Weights of a small GPT-style language model, trained from scratch on English Wikipedia.
Size: 11 layers, width 256, MLP 1280 quick GELU, vocabulary 1616, 11M parameters.
Training: 375M tokens, 5716 steps.
Each number is 50 + 10 x the weight over its row's rms, rounded and kept within 0 to 99. Layers, rows and columns count from 0. The size before them is the row's rms in percent of the matrix's.

# layer 5 MLP down (transposed), 1280x256, rms 0.0116, rows 705-730, columns 0-63
092:43 46 48 58 32 46 48 31 60 58 70 57 63 61 52 56 54 52 42 48 69 58 48 47 46 61 38 65 71 45 37 52 53 67 37 50 60 45 61 62 44 36 42 48 56 38 60 41 45 50 36 52 45 68 61 48 66 42 51 48 50 32 44 67
081:43 60 47 51 53 79 38 49 53 64 37 48 55 41 48 43 60 32 60 64 50 53 67 54 47 53 56 51 53 38 55 55 46 43 40 51 40 50 68 55 23 47 53 61 47 50 52 45 48 43 63 38 48 43 49 56 54 35 54 37 47 63 40 37
078:50 42 53 45 32 54 74 64 48 66 55 64 40 49 61 48 53 49 47 42 40 52 69 60 37 66 57 43 50 41 46 43 27 67 53 40 55 42 61 57 60 47 36 62 46 49 50 35 32 48 46 30 49 69 54 46 53 27 46 43 34 62 56 45
087:57 36 47 33 47 47 51 37 46 36 44 42 48 52 51 56 40 44 45 49 40 42 83 48 49 58 40 67 49 58 57 45 34 37 41 60 42 50 64 53 44 54 45 35 49 58 55 54 66 55 53 68 55 45 61 41 60 53 58 41 51 43 56 51
095:56 51 55 54 60 52 46 55 54 55 63 48 67 33 42 49 59 42 40 50 62 56 46 38 38 41 50 46 76 52 68 42 51 37 57 44 55 57 54 49 55 50 57 52 57 39 40 55 64 57 37 27 59 69 46 69 44 71 50 38 66 26 52 43
085:47 56 45 40 57 46 49 35 69 46 57 54 43 67 51 39 48 66 36 62 52 40 75 58 56 57 53 52 31 50 36 60 43 55 53 46 61 76 45 55 47 41 53 36 35 50 51 65 57 47 61 51 57 49 48 55 43 49 62 51 27 65 50 53
083:56 43 44 54 44 55 47 38 73 59 54 53 59 61 59 58 35 38 57 53 49 36 33 61 44 54 40 23 62 47 38 54 49 40 40 51 52 61 43 46 54 31 50 54 54 55 48 77 25 43 53 44 52 50 46 46 46 36 53 49 33 76 53 54
094:46 46 60 48 47 48 48 54 47 59 26 57 58 36 36 54 53 37 50 34 65 53 38 47 38 66 43 49 69 50 58 60 55 67 49 32 45 41 75 37 36 34 57 62 43 56 52 35 62 44 50 46 47 57 56 42 56 41 65 35 49 45 71 42
093:54 57 55 59 54 64 52 49 46 58 55 54 58 55 53 58 45 51 38 41 29 33 60 45 48 60 43 61 45 44 53 51 54 45 69 63 52 58 62 28 49 70 61 49 66 43 50 58 68 33 54 32 54 41 56 52 63 64 37 36 53 38 44 65
082:43 60 46 45 37 55 42 49 51 59 56 44 40 51 45 61 61 43 56 56 73 57 43 47 40 69 46 49 50 51 32 40 66 40 31 54 64 58 49 58 40 50 46 38 55 46 43 69 50 42 62 55 61 42 37 54 47 44 70 57 54 44 56 60
104:59 60 49 35 68 35 57 39 47 60 51 42 64 57 61 63 53 49 52 58 44 63 53 36 43 62 52 43 50 40 34 46 62 43 47 51 61 56 52 50 56 54 43 46 41 46 40 49 63 56 43 49 54 47 47 49 45 74 59 54 35 26 56 64
111:55 70 42 56 75 39 42 48 52 51 38 41 58 45 56 64 64 51 65 48 65 61 37 40 64 68 63 56 60 51 46 40 60 49 53 44 74 41 50 49 60 43 59 42 63 53 50 29 78 60 39 46 47 40 49 62 46 60 53 55 51 30 40 43
082:31 41 51 32 50 40 26 70 53 50 43 58 64 43 42 63 40 43 45 44 49 52 66 70 63 67 61 43 54 49 69 45 37 71 41 39 54 40 66 49 38 48 61 48 48 43 57 55 50 62 50 53 44 59 49 47 41 44 66 52 58 24 45 47
107:53 51 41 40 53 45 31 49 50 41 37 45 45 47 55 50 57 53 45 50 63 43 58 63 70 58 46 42 57 46 40 34 61 53 37 43 54 41 47 46 47 51 52 54 40 65 57 38 46 20 47 48 50 49 45 48 47 56 69 47 58 32 51 48
088:50 40 40 31 60 35 49 55 62 43 58 60 69 58 73 44 54 53 62 47 49 37 33 53 60 57 71 39 44 77 58 47 46 58 67 47 39 43 52 56 50 46 38 52 40 38 39 33 57 53 39 31 38 62 54 51 57 54 79 45 63 48 25 60
108:49 47 36 48 47 38 62 53 61 62 38 53 44 52 72 33 54 73 35 49 34 43 65 42 36 48 38 66 50 54 43 47 48 39 51 47 56 59 45 36 58 66 40 52 56 45 46 52 46 35 64 66 41 63 55 37 41 45 67 50 39 13 50 37
102:43 65 63 51 36 55 44 57 33 58 60 53 69 41 38 57 51 43 62 50 70 57 49 44 51 47 32 58 51 63 53 46 54 43 41 53 51 51 68 41 54 68 54 62 66 49 51 55 55 44 62 61 48 50 56 50 45 70 50 44 62 14 41 47
080:63 47 38 39 30 42 37 38 41 38 45 44 56 48 62 42 48 40 57 72 52 45 52 51 58 47 49 51 42 54 52 36 43 44 40 41 40 41 50 48 63 46 41 54 57 51 52 34 41 57 51 36 53 51 49 54 45 40 58 51 49 41 41 32
093:58 41 58 35 40 52 60 43 47 52 63 69 44 64 55 63 42 45 51 63 68 34 57 25 47 52 46 68 46 68 36 48 54 60 46 52 42 39 70 40 45 33 36 70 58 54 45 52 53 56 55 61 42 53 55 40 45 50 52 33 40 50 55 44
098:57 39 44 54 41 30 63 59 51 68 43 58 48 27 58 54 54 66 62 28 36 43 27 50 61 59 60 42 62 50 48 49 30 45 47 53 58 53 53 55 61 42 34 46 52 54 46 36 40 64 54 42 38 53 38 54 63 47 67 37 44 50 58 65
077:40 49 37 56 47 42 57 37 65 36 51 58 46 53 55 62 50 61 47 40 31 39 41 65 54 54 37 51 47 66 72 47 55 45 76 46 44 51 47 43 55 52 47 59 38 70 40 54 59 54 49 42 54 48 66 51 58 51 52 45 38 49 55 46
103:35 68 43 40 49 57 37 61 70 53 31 37 71 59 56 65 60 39 56 39 48 71 42 59 52 55 53 40 54 38 56 47 64 57 72 54 43 57 37 47 47 48 57 60 46 57 52 76 41 69 51 43 47 51 57 52 45 47 70 54 52 62 46 58
196:53 58 49 60 55 56 40 40 50 50 66 45 58 53 52 50 48 62 49 52 49 62 60 38 42 46 53 53 63 59 48 47 71 59 60 48 72 53 47 60 52 44 37 37 47 51 50 59 60 60 41 42 39 32 62 51 56 47 53 60 50 12 51 47
092:54 59 34 53 61 49 43 76 47 36 57 37 47 61 45 51 56 54 45 49 53 54 38 58 58 50 42 62 46 50 54 43 50 43 54 59 36 43 63 46 72 73 54 56 43 52 53 51 55 55 56 59 45 33 48 61 42 60 56 54 52 22 47 42
095:33 42 59 47 38 28 35 55 55 35 59 43 53 47 62 65 63 46 57 48 53 56 52 45 70 39 50 51 43 63 58 55 48 51 51 43 28 30 62 42 50 48 41 46 46 59 53 59 69 57 47 62 59 43 44 42 54 60 48 29 53 21 53 63
158:63 50 47 61 68 54 36 48 52 49 63 45 58 63 52 49 54 52 57 55 57 52 65 47 48 63 52 47 56 66 47 44 63 57 51 53 70 59 46 50 46 37 43 39 40 63 52 43 59 69 47 42 52 42 49 72 51 52 48 53 59 11 40 52
# layer 5 MLP up, 1280x256, rms 0.0119, rows 706-730, columns 0-63
085:66 45 46 41 47 54 41 35 73 38 47 33 38 36 47 54 50 43 65 75 52 40 53 51 48 48 48 26 46 50 51 56 39 56 58 48 47 53 36 53 43 46 58 62 55 54 38 37 57 54 44 52 32 67 37 51 31 58 51 49 60 51 54 34
080:46 56 74 61 71 46 44 46 50 65 49 58 35 35 61 39 36 31 40 66 63 50 48 49 67 50 44 23 56 51 58 48 72 50 54 73 52 45 39 54 34 64 52 59 50 60 52 57 44 43 58 68 58 43 58 39 50 32 60 24 54 50 52 61
086:47 44 42 81 53 34 54 58 52 39 38 48 56 63 30 43 42 53 32 27 41 55 45 53 48 51 58 49 51 51 49 54 38 50 51 62 44 58 46 47 64 45 58 44 63 31 59 53 49 53 59 39 58 43 53 67 54 46 39 51 60 51 56 38
097:44 49 40 35 51 36 50 44 67 58 53 44 36 12 58 53 62 45 46 48 44 60 57 59 61 37 41 43 49 48 57 54 54 55 42 55 49 52 44 57 65 35 49 50 53 80 47 48 57 45 47 43 47 42 61 41 50 50 30 53 43 48 48 51
084:39 56 64 45 49 50 50 50 51 45 56 33 64 67 46 54 39 38 37 31 60 61 50 43 53 44 37 57 77 54 36 55 51 50 41 46 52 42 34 44 47 39 49 37 53 41 52 64 33 58 72 41 60 56 47 58 57 53 56 39 45 50 29 40
083:46 50 70 26 58 50 46 44 46 44 37 39 52 61 51 45 58 48 67 54 52 52 56 66 72 50 54 25 42 51 58 53 60 41 26 61 53 54 27 46 55 64 54 49 52 42 43 64 41 41 52 57 56 64 38 51 60 38 33 44 54 46 44 52
093:49 47 45 67 40 68 36 59 45 47 55 55 49 29 55 62 65 54 52 59 50 57 41 40 50 55 62 37 53 48 25 43 51 39 62 55 50 45 53 62 66 52 40 47 57 44 44 47 47 34 54 64 60 56 41 46 45 48 44 70 44 51 54 51
090:46 59 24 55 45 36 43 38 46 57 48 33 44 29 55 45 56 61 22 41 50 48 45 53 58 56 47 57 54 46 39 54 33 54 56 65 51 54 65 48 33 51 49 59 59 62 26 50 65 47 44 39 50 59 67 61 50 63 67 45 48 52 43 58
086:50 28 42 39 33 49 47 47 40 55 75 54 64 56 51 44 71 53 50 47 57 42 49 36 42 53 50 51 64 48 47 54 42 34 44 36 51 59 51 42 60 53 57 53 60 45 61 39 54 42 59 33 29 48 55 58 59 52 53 48 47 49 36 61
109:30 60 46 29 49 51 33 51 61 52 32 57 54 47 52 56 41 35 53 53 32 43 51 46 57 57 52 48 37 48 34 66 66 47 40 73 49 59 59 48 09 48 57 61 54 44 32 58 58 64 38 34 49 47 30 56 35 41 56 61 52 50 42 51
121:45 61 43 40 45 54 46 39 41 54 50 33 51 36 68 60 46 41 43 51 49 52 52 58 50 52 53 61 43 45 36 50 38 74 56 67 53 64 48 53 38 61 40 35 64 61 43 61 49 49 41 48 59 54 54 51 24 52 54 60 43 49 38 44
079:45 54 76 68 46 39 59 45 61 46 45 60 50 58 53 42 41 48 41 47 61 38 55 65 54 55 39 58 59 50 35 52 47 51 39 71 50 44 63 41 63 25 55 45 47 45 52 62 39 50 49 45 47 44 58 34 56 59 47 51 41 45 34 39
119:25 33 60 43 44 57 41 41 29 43 38 51 69 41 60 53 43 48 40 56 59 43 50 34 44 53 55 35 55 50 44 57 50 54 56 65 49 36 56 52 50 57 43 46 66 37 49 35 55 62 64 52 56 48 45 59 54 50 68 65 52 51 59 31
088:33 57 39 43 26 46 45 62 43 47 49 40 50 26 50 50 45 28 45 30 35 49 51 63 40 57 42 44 37 51 44 45 54 46 41 75 50 57 51 70 35 44 56 35 48 50 50 46 53 74 75 57 55 56 58 41 64 39 62 53 30 47 44 49
096:48 40 45 56 61 55 40 40 53 45 49 47 55 34 52 49 40 24 50 23 50 47 41 42 66 48 24 43 70 48 56 53 46 49 29 55 48 51 62 50 52 54 41 38 54 51 52 45 52 41 47 44 37 36 38 49 48 34 40 43 39 46 33 51
097:72 39 26 49 56 59 37 52 57 58 44 76 45 72 40 57 54 55 61 57 44 50 57 34 50 59 48 62 50 48 48 51 47 72 57 36 41 43 68 52 74 40 43 74 54 51 62 44 61 44 52 42 41 46 48 48 40 56 27 63 34 51 52 39
079:54 56 58 26 44 48 52 50 68 54 56 50 45 55 57 54 38 62 54 65 47 49 55 56 56 51 45 39 46 51 51 67 69 48 55 66 49 49 44 49 45 54 55 75 63 53 57 57 32 67 46 53 28 57 61 43 51 59 43 35 34 49 38 38
092:50 53 45 70 29 63 56 47 64 47 39 60 66 39 43 47 68 50 56 30 36 59 46 53 45 47 50 76 42 47 45 69 65 46 51 44 51 52 56 54 56 59 62 54 50 34 43 55 54 48 56 66 52 51 46 54 44 36 40 38 47 51 61 47
116:71 63 53 55 46 43 48 50 59 42 44 65 51 49 78 50 39 36 66 37 50 44 52 35 57 48 59 50 37 51 45 47 65 27 47 60 47 56 47 49 47 42 35 44 49 47 42 40 44 29 59 38 69 54 34 37 66 48 41 46 36 49 22 46
080:72 44 52 45 19 59 56 56 59 56 53 52 57 53 53 36 45 60 43 32 43 42 50 62 50 53 59 63 49 50 54 58 63 38 52 54 59 44 47 64 61 70 47 49 61 49 46 47 37 78 68 32 47 64 59 37 52 38 37 53 60 47 60 42
111:41 32 47 55 57 41 51 62 28 60 46 60 52 67 63 60 67 63 67 46 42 33 48 50 46 49 40 32 56 49 47 45 60 45 39 54 53 42 49 45 56 54 56 55 50 54 56 39 44 42 42 57 35 64 50 51 75 54 57 47 56 48 56 39
228:50 51 64 52 50 47 46 47 51 45 32 48 66 70 59 62 63 44 65 45 48 44 50 54 53 53 51 59 47 18 36 67 52 48 39 36 49 51 50 55 40 38 49 53 55 40 46 41 49 64 52 42 71 57 38 43 34 46 45 43 47 52 32 63
089:31 59 30 65 73 37 56 47 22 40 55 52 54 53 50 70 38 62 38 59 53 57 38 48 51 54 62 52 57 48 55 44 37 52 64 54 55 52 55 53 59 26 46 49 54 64 35 35 55 37 43 38 39 50 59 55 61 63 38 63 59 52 40 55
090:52 45 12 55 52 45 45 55 50 41 51 47 60 36 52 45 71 70 38 40 43 49 39 53 42 52 44 61 38 50 43 61 44 57 76 45 50 45 61 35 69 33 53 56 57 73 37 46 62 50 47 20 48 43 59 46 40 60 59 67 41 52 56 53
143:49 49 51 53 53 59 37 55 47 43 52 48 43 50 35 54 54 57 36 64 44 32 54 51 55 55 38 43 51 32 50 57 69 50 38 43 61 55 39 38 50 61 32 64 47 38 71 65 45 47 53 51 45 64 54 62 52 44 61 41 38 54 55 67